{
  "n_layer": 13,
  "d_model": 256,
  "n_head": 6,
  "n_kv_head": 2,
  "head_dim": 64,
  "d_mlp": 1024,
  "vocab_size": 4096,
  "activation": "relu",
  "norm": "rmsnorm",
  "norm_place": "pre",
  "norm_eps": 1e-05,
  "positions": "rope",
  "rope_base": 10000.0,
  "rope_fraction": 1.0,
  "qk_norm": true,
  "attn_scale": 0.125,
  "bias": "none",
  "tie_embeddings": false,
  "parallel_block": false,
  "init": "trunc",
  "init_std_qkv": 0.0381,
  "init_std_o": 0.0,
  "init_std_up": 0.0381,
  "init_std_down": 0.0,
  "optimizer": "muon_variant",
  "lr": 0.00622,
  "lr_mult_o": 1.23,
  "beta1": 0.93,
  "lr_head": 0.00297,
  "warmup_steps": 0,
  "schedule": "wsd",
  "decay_fraction": 0.696,
  "decay_shape": "linear",
  "final_lr_fraction": 0.0,
  "batch_tokens": 16384,
  "seq_len": 768,
  "doc_mask": true,
  "train_tokens": 170100000,
  "steps": 10383,
  "dataset": "wikipedia_en"
}
Each number is 500 + 25 x the weight over its row's rms, rounded and kept within 0 to 999. Layers, rows and columns count from 0. Numbers have three digits each. The size before them is the row's rms in percent of the matrix's.

# layer 9 attention key, 128x256, rms 0.113, rows 55-63, columns 128-255
109:509526503485470511570498462484489499490507512535485483513478491507534489503493520515450539470476465487469512529486515522497507492497486489513476524475515512537525531484518509532488521505536523475449474491513483519523474512530503497560488511493590519533475541533478487472512501457503496481478493487493479506487512531508504540511505498513545517509500488491457519509516483486487499486520
108:510463490498531514492518497458513531536544525503486548520511428481518473489479515473506482488526518491502488481448458430526549514490503481468467505460473508448478440491495470528506471552497458505514513512531498515480489513475511522498492492492500476526504485569500497486488479495493479499495471545479504485496483519504499550476493472510495530505505478503501501485502485419519481517459
101:500518529507513538451495495436523502475485515485504461507453444579533475498489494474505548488534507510500487449456539460518511493507536485527481487474511460494481507538525475488514491510481502519486507498521456509493526528475489441570494459506477533507478490545504468504484508463477521504488551500537429494480500491481506494560477460479501507495490486511490488485519492545526502508488
115:501469460526464500461511486510505528523522512520528479506461485477510508522448532472481550506493491526484495486525499502451494493481504526502495479508468473519467510496521466538488504505484507468505499472483462513483535508500498532494497453490471524508504501504527500482487503494482490495518537524496527500492507500518541509484497505559501490526469464499512481484504503465509452460453
100:496478517490495483493489491528469481522498487553478508499470561473528494480507477468534506517518547496513473487529488497514490505494505496524483503510477518477515477521499487492574471509500498508551501526473530474510504472515501466418485514527526517511491457498459467506512517490501515493526528521495483542479493512530517480500464553508470488490500486567495512471540477569434466499533
106:451493524536464487510454479484533483487458467471520502521484518495563494459496507508494489524524532505479483438456507501499516491490488535496477515508528526455545502541496500514485502515514442456475465460452503492480503457473461486506473487486516499522499530513483473502503476543459475508537489495502484507515497506476521483464514487482553491525482485532518526444483489562516499484519
100:514518449562495495518475467523474506478505505504544500492431526484490514528468513527506540536520472517517522501493478527515494464512543513522455536517518517524502489502453490511499521506492499485503527550461494482545495511503484515531479523491523511522495504550491537505520470455472530521469492513463501511509500468505520525508512507516504478484519445491497501541529474475502499470545
106:512491467491480521479517481530529466482489524446534541470486493530497532492465548475505520520471514504495495521486471474496541529506523516513507497544458492517542518488505501496538474532486498499487488502505482501512476539511541447511472538505503485527500495464530536490489511477525537489536520529477515515501475462484489480533495464542521492514480498465517546491460472520512474523533
111:520502497481481500507529498484514503482473464528504473508443512488538507512510486488540479550554515491499487480528566491479522562533508482517546481442521532469450504532474455497516466505507462475498536451476525530497509503464469477500491565505500526504513515503516526512499508490511571476479528518523488514505546505495498507528505524510491520474486465483492464514457496484513501481470
# layer 9 attention query, 384x256, rms 0.115, rows 56-63,120-127,184-191, columns 128-255
113:544492477512520493543502463492529506457510521523506505510504562512487544491488557516459498511505466503485517507495524495494441493507511500492506516532522484487497483468489528535462535429520520456526493463545483494501486496489495495491486495514519441484508486490451521524484484482511487529532443499495472516484492492489483509492502525492468477496516492506486499491499528473463490547494
111:522496498518499502530473480540494532499477448508496506545531474538479509477498484483526467534473448483498478493514501479500497531493516477514509507470459509518509548526520496469507481478474484499524458488511477441471459500494484520527532510496504451492507491480474551515461511545489522510519521481503459477535529518479533503481457503466512518526521503497497511459485490484500513510547
116:506477477485465488501500525486556497486484512494506490527465481462543488480541483547497542505501493495513504471488458521522502510526467466524484501501472482477494558503516496472498529495543506478441534496526425513500520485527486491487493491517515515513485469518536488520483493510508501490473513514512500514504568463504462471518445500487485468531465496489486498429514513540484496538496
105:469548474530532517477560528502461495514443504547523538473468521489444461476472497510538527522510506496482526469532500519479498472488511466502451509525509512478518519485455527515501550498526497491498500470462462451520489446524513489568493511509506468499480523496496473518528545499491485528497506472508521478509472506488499516560481509490469510508490467493474505517464480491497485490468
110:476475522560509477463490543501509493527535465475521454486524526499498518522520450498532456474467512518513545479495498517513507469532509493548492514524509459446505470488521520544533507480505496457502502494478472477442500498482506451529482500506447516429498551494516525488487546526547484538504514474479513486483468539470484455530517470506549459489487493481513499501482550487525496532490
114:507489521445506470474487532488515548480503521526514471547491548495538476490543484492507488488460495550447553489492528466519528510544507474508528533477486491501473556492504498523518539458523497485526504539478542510481533493510524520525513485501470549537506513528534506454508502535550491492497489515511458486507496492511499462455498536507504479525487522454467495503511517458555533505478
106:498504493488501505511494556473417520521518476481532511520504451506479543504453504476495517506472465515515464539497519463497514499503507492514473516535427464525501499520471485537487474460473492492501493474528537503528525524466481531545496473497512460529500498500456467509476531535510478502536515515514496511526491506469494510521489488528482497447539535526523490533516525435512507521501
099:523498500522535471525476466524508507556488518507479516504440516538506552466480496518504481528431496502498499490541516502499549476525497480481489481504525527478514512487508515534475514490543533522476503501468580531486483556506518504488517533512508487501485505489527538503524516494524496514565516501493528487474537473529500521502485470480496472517484486523469493520543512488497513511525
104:485512502508521496537479509499486500516517459536489485507495508554500514484491523518548481493496515498471517505473523503491509498480473465474475483465461507521562505489484516492470463475539515497452514518479452494464473470502498487520534503534507498471482519496494505445530538480509559493499505463510491498515456495464501521528520499479509539498442519492520484543486477502463508485456
095:484522497474468476520510491519545519517517535521505468541486478474554522492517502526526544497480472481516496498518489453508477515530531512507501492522480484510511467511491443530452467494482537498451498477519449452455491487457509538517514471521501519483533523486521449490543539511527453499462517496490507492517480535527501489496493494527511503507501494509476516508448524505499532529496
112:530498481479516518464522498506475512527482553493508481510474474507521523451495482543525430478486463469508518496515515512479505481500494532510503453529483502507457473509501524492507554523494525536507511507525496490494470507490467474522492462505497438480476495481491506519490475498553496485480500511495494520533504436478516507545504485490503509508427482534510506490520506485520488505484
097:479521503537532531509522504525459476531461476478532469486488531533477514509480473490483471475494546501504505508494515472452487513500529502501502487503493496488481506528477461541493468527488490496488491458509473477522523496514527479562498446526509502484511500483524510514488468467499526506553490501442523504472553458477513499468528486509490479509484515479473518471493499484485499482479
095:497512534503511497484525526501523538493511540555499532528518449531512521452515482502500511520511469516541448520518516485533504483495542505534519532508482491488489519522528456527517516508508497484515481498506509492527484533528523492484531511452489500488536466514463493489479517510530497488507463484508490541476475486506500497514488499510547481550508502507541494500480515411503508496494
113:514448501483509521558488539521520532493471538536488511507471494513579519501489518506491524504506495497567494510522493467489472450501486500478526504470473527553532462459463502482510549488474461544512506493513475492497534511496533484456492512492500530543479500518486548528486504447519497484503478517506538503498497528509520496532511502482506495496499545474527498498502476572506499491493
096:504498487495469497477486507526456500482454489508490522518473505483455491566468540509509553532502511499522486505514477543492518488514514599440519504452469481518508490495475537529495538527531494502482483472550505496503493516508478510487519477487496443517475489466496489507485517467518515474489504481490537492464460459561510523503522494508523519521501519529496526455503495488492474464488
102:513521479479498476535528535537510503483535522441530495496470519449521539476489505510543478506495506470535493516557510468491498472501499464478510524525505508442490506472501502485462510475494538473503509486491474499510479483505513522489442505464505521448485476527454511504538490538518547525485512548481519489497529524469518514501512571498490488481495497469495480540458508500490492525478
120:517492504484455457518529528504483489507444517514501534472518503491494484533509514499520482505486512495531539485556481514448496490475510466464487528493489542474477485490456467518487544495504509500560472484478485506502514508487510489516517520487486493571491471505483503526544516490507491521518533468565503509482497476523496506544497483535481529490520532559476490527478519481494504463506
125:497466486471479484530500473485502479521479457549511513496508553498492481484494506486542500512472521487491493516532494530495516552506505518518478478515556492507481521508521476505496449522507500474539527501469526473510495485482487514513501504535494498484474491492514524468524515510497510501535495516482500517515519489469528514480470462459511506498506499514511493466457523514477520493519
106:530515473523551523494487507497487506495481486524479542528465480516481509507513515519521465553498502505500489492506498488481516481467506513505521511459491527483473519531494510489458536523501481542505479534490484527511473522545461496520512526498475488529474512471535487430512569499533561443492528553528483522481479477483520477552482534478523505551533518470522470495495517514497488526513
099:463501534491526547510499472416530483494489474477531521472483487475492545479496509502540493509514541490469562501506523516462529501480454503496524487499496456523536494494523522516514487491511506455470500518478529500490476476527499524502529491490527553479489487490530506475503521486477498528470521471535483522489526509459499513496475455474468497529545500538519476516482544494510533512506
096:525499507524499497496474501482478486476459470502474506552510510491460469519510491484453493522505467523534490506525480511493521523511523515546552517494438524546467505551493493494501486458458490544501521543486508526506502524477540523502505521512522505493544500502492465504477517473499490503499513541541472504547518516518509533525524530526464492462553499496482534527537493471528460512491
127:497522492513485462465504538549496515507540519500524501513525502492484512511514492512471470473504471529531483467490494496505503481509501503509473500482540576472497506500483465475493524474542528509451497488454508527498533487476510513501482495491494533465501514494494473490513477464498455488499498526507525476488492513523485449512502505539508504473497494508474489528524496484555520519497
096:482526522507465526510504493498513487486503515500524507527507484518496509530490453470505509520494489464497482517484502497505474488541495505529511482442469517507463516511535472481435513469510480546494504526496487518476508567517488533504496474504484464475529493501515514485501503513540493489466510490511513497519518492480507486504482515515473483465536540443524471532468491476534491517501
093:487511494510469465496478511526500532478514455454509519440501535508505514515476567512481512515463525551457515453498520551484533478498502495523472516527501530542496493526487516495502551496526513519522442488509530476519472449504496502521492490472513482521495474466504465456515524473495503522483482481513498532520487492515463539497461510507498498508503496496473498499542469485500516497508
# layer 9 attention value, 128x256, rms 0.108, rows 0-18, columns 128-255
101:488495471522531469503487492518503504508548510477519512508557506504460500524514528513507506500493525478484448513508464491500512503517514456498544476533486510511456484504502491499477492485550521496536506496503503521506531509518498517545508470466517465478515527492481528525496479476441465513480495477501502486530487520485501491498521516505523520523552525487442501484514538439489489445495
092:504512482505483537508468460494480505540459503493478534521512530508530484518489497509533478495530499470492506500491515472508494505547499507526455502492491504559449486510536490507506451493484481536505505506507529450489474508467523526513469481455486495462484544487492516494538510509470518524469502521411469499518496568477502514558484512537527506519513547521493502480501465536512515479529
093:510471537479506488483501487512466535532495454519524576463525513506468456523509493527490525501465492538485486489464507494480483504474485511519491481503463471506473512497512504501479519437480448463479553500488487477532516539512528530438549442518491495468576462500493464472451483564455473471515524533514534513519503474509523527497499498504524562475539518498478510530479510486503505511476
092:516477514524505464489486501518481543452482499441441522511471513517472500520503505489510497520499475462531474470507501533509527466485472533469478507493508499441483486524497475487495512567469471475447509535511513460563496473515480503473478485475484494488486554487500494501500491508518517522523497513498507548559465469494481534555520468535507471529492476520469507459467501480515520497528
104:487508511508483499478522510499572509500525464498545516457512465482524502504490501540532515504472523514517505525554462501511533527515473493473477494553441515516523492540502540474452482503495529497537500471530498467494476497473508498507518512497516487500508494507465516503441526482524517509447523509468571544499531485478517474493491488496484542499476508501499484498547475461514498487506
086:465474484544535540469519511543504499504515491529540486513524506492520484493484514497529493498518499452522498486513530457497498527519463530506541465506492501523478485515518451506519514554519512529496504475516525441531531537477474512507506485489489527452534494446494507516501493516464498496534481502525553502488455540547498423479498477483494520490527487503523492501521483477495509491542
092:503501452502478491533490498470483484517528507514458480469523510503532504477489479495517528467507512475526487475493496510506502470510516489541558460450456507522477537465533482484533491548440495521472451506529474483483502457489497519518460516490475525512458530516483498539484477475526512483511507551483468519458489464486494453491475575494515552479485531503494511495525517504498497501509
092:448475520461493492513506505489458481500513503509502493501516547469489507556501523503467496492487486471517463481497458517485501492507553474445473525496484466549484497521471423522497511499515507524480524495516445489462513484500510473472470483498496497550531562471510539543493462529508469495495495551451498467497511521486446499474514494503540514537498504494511490501486514475489488517501
094:498492510479538530520510540478503519494488501541492515470502515449466516511493499500509505466510545460508546500460489493511476500485475486508474454505585501445449501489538486490484545488479527543520518463552497497493498485488499541450537505508469515493508487496497517540509497493492507526487518469529488495508485493490472535500512493449517475505495463484497531519490513527491488506501
093:519474502439514521512519471456481477500520522505476501479522527493511469516480507513500495498469511492490494508490491504466508478495540452545450495502470464501518489538492502532490500499537501484493513508486485487505558509535489495490477522490518471499484464508524510505477475520467528512497524491472458502503566499492506438482511481518495505499491516467486483539534531501487509474483
098:445489516509520505523479497517538489432481484490512518467514512470505537491520486516478522510487487511501509533470508496484492478489530491521512490478494466488444488494519508492506533532478505531536510529506503507476497509499477504492474505497494520472462493496502534534515504512571510503520521519487513548489543484456485448477470492464545503501529513526490515511515532478516470519513
097:462498494520501532531536529494477507482462492484495522514490480487473515547505523521472540481490485526502522504521490557486483589499480443496465507522502518536545503469506509507481488469458521509507514510479484478524491528530487518496503489532506530478490522488489477489502487507531489513551513468495474509491462477493476441478519485491506502467470475519499528531537485512503486494519
096:489486527523487482487552507479547531507502462488508496463532501496515499494507537517537482506500460493491433499452509514510472471513497511514459458518498519505512507499505503484509512537478505542499499529471498486505472554462505503540492527492511483543528506498492485477507476502452520473508499502550474482528420535482495549518553497515505503521524515493544499518479485476510512501484
081:488531471479520526519508493549461487465485504480505510484502490465474535479506519514461502504495426508507505501486510497492444478488449494524571493511489480533536451488515507477491518479484509512516503482489431482499478491496477459513469483505527503490523447498516497542489503520483509478463499477531478493484554504479485504545488537487507462510509520453517530492518463498498496487521
088:544497516499492523505487529516454498527512531465501521512502516496501477537514448521458509499514484510466508448460500517503518528513495548441487447509454515502458538493465512514531501531453454492525513479523528475483476496491493471525470483478491535525479506492482503443495541498497492496511478480509501493517471460503497475504476550513501512485520452511530477470509531529483559504519
093:533514519459492509475450498528496486487523528442507497535486452525536538475505504495495483495500516484493476512455490494495526507524523546541467539492483538489489517487538530483475501527507480504529518510500473527477465444500497476498483467510496471493475471493481509533508493476539537448551512522507511468528486525522532485521495504499452485521454490517497498523495494520498529497508
088:470512489510499549475526539527465480487469470517486508481519491483535498500500537508492493518510488504521464494438477498488504524521521531514464510504494517504472496501495486495469463440501524422509512483480489490485520532515517505550510444497472507478523494518501492512521496533506502515514489443524512492523542471505513457558535508528486455516543495463493529494482538503456509505482
087:444498537509449522479537474458471521491450514548541538515472476536519546509502519482509496499497452481506518524502496536502511472460492485551496536531496498457459456462438506478521484479524522455513521472547479510473495499514522491539492536547516531478492499499473475513492490463514510489514487492524503520478480476507490535469485495516482541489498493486501516478487545447530494481473
091:500528512497466493472541540496507482514467508462510514557510514453523495470477513502514526504496526499464428492462499511515492504482527484544485486484444543547475480514501495474534467468531496444478482535498460484458504473503479483521510492467497521534505483503519487530534519483481483464520492490504529491524530550513494537483521509519513480536473467464550442529508504454520495502502
# layer 9 attention output (transposed), 384x256, rms 0.104, rows 0-18,64-82,128-146, columns 128-255
110:431519483537495491529464462482479460494500477504481468522480532548526517487526482480512508495469477468500542478499482511540465518496499520507529520483501523507561501510498484514495539498477544470508486509501497533482471494537503516459534560489532547512485477465503449450546471500519509473504527547484487518489513480497500510509496502564515487491489492488489497475516466556502488541507
098:474467519409521461506498543511509480478488497539494499491554494503481514469514498482504517528470499495498486543476462470494536520475498538487504456501537517514514515480479520523471510544524487496500509541489461492553493497511498521467474498535478530475494500498502482513495480493543534479519488510505561471471513487512488478474530468476482499465465456476518511465532551498487466438491
109:526472517496493484473496462531480493527464514549506450493513531471504465480537494494487497454510507488550530500529457491533539472535473516487507515461522522530497515454460516516468531480501494485517478521537489502513461456464494511517465526458465490520496510505492514496499513491465543495464485480496530507471477514464484499478500509520488503465475490520530480507493484488521478530517
103:485531493500511486467513496537528504489530490510525462532488521467476538480516481488505489503525529498470529524513530507509507508512491560506498442501488534507501528500496543494539505507482484505517501446507508478540512526517452512522518509475518508468520470518519494510496487480479493524427511577484516532500455497524512520514501549469530536525483520478491476529498497546461528546470
102:512477496458469520487525510501451505518480512508417507513486549515564477491483506470504475496487513466486503527480504533514481518488503521475482512472497501504474493491496469511533470463488490475503502525482495535510516535524478475493529482518465521506494525491478490490503491514495461454537499495483477463464480531496512493530555536527522497493506459447472555459505507507478496528471
108:513491493454484514492501493488498535478503526500497542504473497507448507486520520495480545452517484519503480520508509520499535510504500526487496494471464518525527522511544499523433492462501477526515498580510497512474471527541459508477506454526492485566460547489511490465474522466537504513520513482496490518479547506474490477466476502492466508512469469508522500494483536524481487502512
102:536479506492517507504500523512523523500503500504539520491516523461507501517533539442499494519477498519502517494512541508481512556532516514473511515505472491497537472503519490501504530559494524438502542438465485475490492509486516498525512544473489526519509520517519494515511524493494485454523530485486488477520474502539448462499520532512489536542562512499518526498509478490501470465508
101:502493493528563466466479494527503491549479460506549530480501486538500500478488489513498496463497484500484478497530444497486505512523497510498472487429501520496503479451510532503472536457484491527515492488516518466565485484502490516492554553495494496497469456481494502498525493479457520493499520522516522506488488519488518450493502467493499541467530469488489489514491506432494496474502
107:461487470493505514507477474503500535551474524532532536489445508523523524502519523504491548516474529517488470511550519479473487529513513493472524505456475533552517480526508486502524491479485507465491495479470500580487482519473524508483470497505446487525513473507473541495544496537504452504537500515491486506468535456516507505526504540516483533462502471506524509543491468459505504522508
100:462507538556500495541510509498480498507492491494475501514454492508498521519525500473495502484491500502536510525498499517506530530533461471511480515459496468474481459466480546481490506469554480511509505479461489515466483457453490525481572539507456541499454503487485483522484528494485515503522490542519477452534463518489487509481487495509484485480505508497498498488507501479537446540490
116:505492491508507454489466483508527497547493469495480474489456469531568469526487503493516509472493502462479518509524483545489518564486503486490509486469509517533532538514463458567444518464511476494501436485529542535523473497529525523484493505499506517508502473506504476482518491510489508503490484480513514471547535451508485508540544495458460491496471456495518502524530516501516533505495
093:476506530509478474476499485541501534460550485502503543542517485532522445504523483473530507490506491495502465496449486508443473525511497510495509480492541472480502474489487480466483518483518458526528483466489482521519477440496513447445501511491488491516485551476465478513481466529493519493498513493535485492515472497509493535470495493490517506544481523537548520508449551475499529498475
110:546479513481519509504517516515516519447485503479476441524496502520484462470515462477529477536472467569497540488494500453454516469491513505485486511480464470492477499455522492524500506480501518448498512452503489520505453486471491488510468483488471445528503518465467501493504495492529505484479472518499501479535487485464524502479479465463495513497461476528534474535488488510537513473501
102:526472512500507439484538502480543486485527472482504481488489497522505526494521520509517504438474490480530493449512538505533494530533519471518491505489530502478480516513448509493520506521528514504516474462509519490504519549467524521494523559502453537491488498483478478507494479473473521493495514519521453545514485479499526502520503531523486518518528531513466507488502532496538528494497
102:499490503518514516504494474555487454506540533532494475503520488459521525529475459493483506526504502514529462524508497506466523427525491479488519505500462496497514480488511510456520433515530483494516494515566477484466518550546503504434510493486538483495531492470512515485473467438473513483493518486529518497483522502507539536494474555468513495484483552507513514488476495508486471496503
105:512487483521480464552519496484466493463494511525487486536475525513493504518494490502497528517514507495517523485531518544446501444567477480472548524516550478531491430525502505515486469494497490491496487454492505490517492518542491476499495542510455507498549501497506485527512479525490493544493488498504484515536470505511498497463534524490479485496528542539494476498525495457501505509529
098:491537484467507536508474477468523481508492476459514484479496487501525500471444505503510517527513477466538510487535508513552513458511518457474504515490519469498518509559487514517494485532479482553485551477526496511453478521498510499480504536453519492495452459514489526526523515481514493498505518489486494490539473481472532524479514539478487475468501521501476483456521459504480498461516
099:484514533494473514524500479495523492551476472460481468469481534429519470495484537493498477457468503534511510454487521507522494491480505492476500479536483498499532480546476459495489499526500573505516532510450459491478497502510526478483513509495471477538493466515499487485462526503485480488489488475514483518547481506465454508490487532511513505572474488508475500540458479548491515496451
106:497475514579531525484495460491493523518459522475448512460521481563512477504468535489469462550505470501538486524491506526454521513474489466490531521558517481495487495465497504492468493494511495512536486519544515497501535492495504464485466533508477495496538527489510466472500479540515481470506463456481486551536486495522465511551517477500513520464517503515499501513443518529484503486470
092:522501506469481518479530567502497503500487476519497505482518488530507480513465519498464526459473523543511477508525524536520489498466517465482513495495496500507518480535508475557527478512506492494496526487494480492478505517529509460500473461511452480492495497509529499529505523511511514537529485509539518499517480501486504476485492524507481500469435522499480565500506518444494524483501
105:479529493522473500494482512508505474513491534507478454507462476512490522516517490467461473491474540486502498516533532515467505512475514504496479458534463497528487475464487461446503473479498484530504455464512514477499530540507478515522520521553487489434446559535491528534457469529505506457551497485542523513560500507500480561471486509451546499535510463514488527532509486493488486485503
098:461498509489516556523496514511485478490493521484465507507463522496496497520476526497511518543482499509482490539512539518451498542508493501490509491511530478506509541494513480467514468532517503495464511492505508464509535545533520515534514451524474516461582488527466481475545473484492481548470516470485465510542498528494484517515486493466488549518554485521462524510560464490516466503455
091:537488496505471454509461488520497473483555536522548494501447516493519492490516478483470513477523500514528523502502508523506518513555463502511441542483496516482494514481508477535483519471522521563570505503525525521486482500516508450527542560508486492534464496484476525445507483517496508498517563496498494548488501502519484535520472494477443475501521540488459488475519509491522491515500
095:465491477528503464499473467475497499493509493478597466504520492525452499493478473460524476481528514508503472529505526487462461488523569478518498486518497506514521524458488515488479483481480470526482508521469494478476511471514494516495464483536548495498501484504536540493514490495483526517513473537465491518505455454536503451527454499497521526467513489546501506488496493504529546448522
094:505504510492522498504502479529516484494448518501509525499446475511501461537544445506477537495514476501474491504532484522519507530506495501521493511520505521504488468501490520506513495523506483514496543506466526474524500524453507476548460523498470519496488491519522496487530486545542479467494530493463498484519477466479490495481502484507526467460502494498511512474505510481445503491488
096:486500519503475514524509510538556490509527484457508494497496491479498513501467492537470509504506462514512497475525489502535516488535473512531434543507522513495476461530513504461488481492530534507508500575497495500475469524505487497500468521503515486515486502491507545550476507508519513511475477504484530520473497525527475526487504532490537472461476472505475456464488458533497517485522
092:563483492467500505513499511521514525515485492504488452529502489493472525508483480481482481542451531515460505464515523513472483477490499527495513515476491447477476497544518486447523494493509498494506457535520435496483469509467530466510461492485524478474474527534489486474497532550518499472511534500526521512509496530506556529545516528506542464538504501453493536471503473521486563492489
091:505497527522469540474500489441497505484514483500472480486523489516487496475526495458510500519488472530477488485465507536451489477483507488554463485503518530516521539497501494484485448503510512461483494554512518509539507531488523533508536506493554522489483504482566504474459492501505505512470544500484518478525525487469526465517533461485521511514537562450503486451449518489506507495476
101:533534504474511491495479539467531495533520515462467538470543457547504541464516470486533503537489475522467541466474497466523501450482519469522514471485457469474511512540506477504488491443511493491497504488521538477478517542516551492528535492549482501480495518465506477491488485523497455557527505500492507515475487501525524472505494481495517455498489554500513509509460510455523494457475
093:476474490472520499486497549483526505492528503534522496522477469514456543468487497528483524502545509452505489547471490469559488508521500505486557479469476533481516471479523523482494472509489474534459505501494455506499482503492456519511467528481504484553449544536492467492477470493509484481518501511517488479499486530526491517535497528556525507460505483517491479495510450470469478512458
104:493490503462526517482519509461505433535460464473495524500521516482498525493489479479523470464466515523496507512531492517558479458482488497498469508528458486537494527519460515546474475470521519465508548520460539510508524517497491539555487505468510523453518466471523554497463525541476476478523481455510496511537501511472527511488497533496514519460506493456505508470487477563504486479498
093:512533516492517482465490470500502519541500501528510500482497459518479515523536502526499544486502478466492479506501491507499537527521535559521494492516494510528529533502488530477521492523522495505478492534487520507512483505502518507479468518455462535514528464536453489479544486511513468459502502501497521481491496486512472526526521542519491473468516504495456518508480542519497492511520
092:510500487493472514514517508493497487440496508504466475467501492507505527477563467503490550463479505521511491489441491479521546520471480495519489506485511505521497512471464490481450515482511500470487511503487488499495479486480508497491451457509521480502476505513503483509491449487512482480503474534506502492495470504516488495537516478502496489527518496454470476512497498481479500511485
094:495484487535455499529479470495520524507479486530536542519502527468470501486424498482531509467505518503475503507512497513416516504475491522533455471481477518496507555541480520509466536503458551548502501484500500510524533495474480497491479502570498496526532474493460493517453519506511533495543514496473455492500484500485474486500481481528519512509535537551459480474555500503493443510477
086:503483460507466540447497498520489514477477493504496486553521472531504441507534504481495484459539484520529515522528509455510493486481529525497528489521469545476507540466478505484492511474511540516510493520446481491516488487496542448464457522510519531540492485542508489496501495519503491470482514528495516474436491497494504516482485546499507483496515480491504493502501512505489504534499
092:553497534506525534532493516503497474516488496449478508519496521529501486548515494467502500485440565523489531467515491492498540490480490532482492480512497503442495463487494512520517534485518516499498501459501518472546560492491485507497517467539535559473466519498522457469480506509440481517488495508497535490498530492552538477504448523480487459537506518494462482533499497467538506507469
099:516522476514576505513457500502494487495505522504478520496498521509484484494503500539503529499539490440502487495523496511492472487522537478516485511482535521501505479519478479441495537400490479518512487502548507506489493451540461508520507489480551470539498493481471514499523500517462485534471462534476521473509528515508519475508514484433482509493532462502505475490501507510496477536497
094:518534458477502475525467557499471492492500476545515485476554485491495518500581492517511486487477490492481530432524486514492530486526532521480459492509511494487519509497507543495493469479486505563480492514506482501504465515506537497481457475510471485517486521531485535495476507530494539464484500537524571491507515489532498462480484480497462458532498519491513496512478518490466509491480
098:496524516506516505484505488501512499480530479509540494499438523503467512475487515487532494537452506514486486491496453489475483526472521532487498537531494501525497476509485473529474560481500490486537527478536511510459479502432523512505504546527498484494487503532513520479476473533485524529510479486488517533476528473526514509480513451473468516498469489505543456498464486489492499509524
101:489487491499484528493483474475479482501533485476491503510463508499533525471503460498435505475520489524528519473492525484485506486524462480492502524500485494496511522487488514497486529502507534507475534486538473464488452512508522514517469533480512499550534477503533480473517503458502517498499536519483493489484543471517485516493468540541475478507531499473477501505470483512503515521510
087:508514457509545484500499528502518512527535499501483493479487494529490487501502485472516458511545514453500448489501507477491487527524502500530501496512519463490497485503447499511511527472554547484505480524444488481469494435495524508460531489535468541450474537473506511499492505525545467524535478496527520532478523509501510476479554446518501462498443479504513547512506531484515525516519
095:466476476528507520504500469465518532448522514484498473517499486499448510518509506499472527472501478533487488506446497493515485453491503473512490501520521504527527489505543499459477464553493507549461502530473496506470492539508500466490517472534495495520460525473501517450518506498489480498470462433522489511498522539495505481520490532543524499549541535464502543503508520496482494519514
115:503482506507525477521502545539486514480536484541517462517485529467463506478527506536445488531533463469491500469507468515473498547493461507486519522505495527445482497515478472512509541514507494523527492503465505495499578454471530498514482541487496490523492511533499485535468445474494508538519505549496472528486506505503478514488510505473466467442497487503509453512499530447546483496524
097:558489530497474485476514538483514493554500487508501514495540523520557493447496571520490476547429490489507505485499491497473502470514524531500503483495511505528475479506518502503557530467519492488515497492517527540491518484500516493481517508488491458468473476538505535517493505507532471513519460477507487519510480543481571528535537539487509530506546497486477486481491452496508514497479
104:520485461476518503500501514486489494487471507601410497503498475526504516510503439514487515461544494494533507510443525526517465466470485507490478521495514540504502532512469523531493506464475463508482465455494498509531505485527474538488459496488562528509508485471464457485540481506502505486465465512521480495503491454496534506543458429537488536497483514522497507521470538499480501532531
090:501534490560500524509506482448507537443489503506568476511518463545512503477493495462481456509504511487494533505508495465492478508474511517478481503523495527486461490497504516526466541526503530519481550498504498536454517528470475522491506487529505497473480513552514523476490515482502456476503481535503515501496484450505490522488495511536451509502510504549521509526505563510507501453464
092:498510536489496480533501490517516472491501564515469519488548496478520458523474509523468468479519545475518498536519489505510512515501514497469494470440523539493462503515453512506518486526487516511452492484484506496535518464512518476508479499510499536479514505510502452544526508474468516548516472492521494453528507498518525495485478472491480466524468523488453526474512518538490501488489
087:498532522492511481501503548465508456506506512501519495511502507504493528462476487488511508535484501504503485472467498457524482531516491536511518467475477515498532524492521508532523489535442525468476508507450471479532508499525495493551525462454541526534501523498483527546470522499510515471459512524536501465438484480508466516488483466529503481503471485539512472459535471537490504483535
094:489504465471520514515507495467499518499481500525534533494523490509500494528579517540508464500487493515529506475549532503471483510496488471539490496543514475505488545502506502479500487507485549510494478507465512477517533475483532490473468485452492553499500454491498506516502498489440515464485509488501516464529540482478511488501502493486510456536473486486484505501469501518475509461480
099:517464492485502450531547498542539518554487523497485503462501502500510457492498511533487558526497512482508517475548552481435500498490541519519505504508532499513489527527490529477503537532480526490506450497506514493509536477429544486515493470503464487509494488520487497524558505517498465510516503462512505496511503504506527476505547506511460505536471513528496540472497486478503523467527
090:522509520476497522490506488508522540482522475483528524511520527487432488538482534511501514511511518516510500524527553524527454517514526427474540564518533503452493494470473490569493497476495485528519513557544509483502557501495488495500548451503464516493511536536549518495453532517501477496530520489476493533471486526454476475524536490508515518468503513482541526489501513523505470499486
086:488507451532554501514513505509534494510488467503541489484491504499517499522463477476484498532474487545520513523487517519446466519532522514456495519521525517507486504525534459461487522487506558555478497532435516491491516513484519516504488489496470540512509508542497476543529497526511462526469521447503479440526512524474520471480505495499554537467506472515521548497515483544493493482519
088:510499495440489481523552511467505490473490472495490441493486457521538525518516471482496454489490488455494503489521497455481441547473486487485505505531472478503538495484557474457537483519499499494504509479510509519485480509485487493501462459479529521496479471539457538526496539498513498488499488437471499509515521484506460506515554488510491494484563526460465523493507526467481522466508
093:507486545482509512496475454467518550513489481495495489496546540464492522490497488512507470492495510510526480480465508497548445469490454508504496443505492429537480516520520551480527495495469504496483544491539464509497459525505495513480514513448513467488516558500456511517500504481484489490494520491487523490462528508512506488542487512492525524457493474499481518465492521502463503492505
091:502477482518545526458505502496535487493512532518543487485493493513509530512493514456464557485518477483509449520507510500539500514489545477534513470525514485481532490495517445483469490492506529512521459501503476512469506507489516485465524490545479509461505492511527508511512481503532456460465493514532499481519470555499491471481540494536534526464501526513532527446503460516515503504540
086:454468528476524494448505532535553526498554523510492466509525508532477502540521496450500520519510495509518504521497503469492520508457550507516483565478502477480521508496531523568498526482516527503496493514476541508506524497472523471465474487503462567484506523528557460485497500546527474478540514504489505514517501475542482512479498503476480460457489521495461525459523519475528529510527
093:518553509514502520450482457460487515491557489464496499504471514515468486449452501487506517517526525442489464526488513494476475501548499469511510472519509430466517486465505501540512475484533483514478501475554482523524473514463464466502527529480486442506495510532514560522491504533499531518502522494486521486480492473474482540544524501492487457491523470465505521524505512525513489499482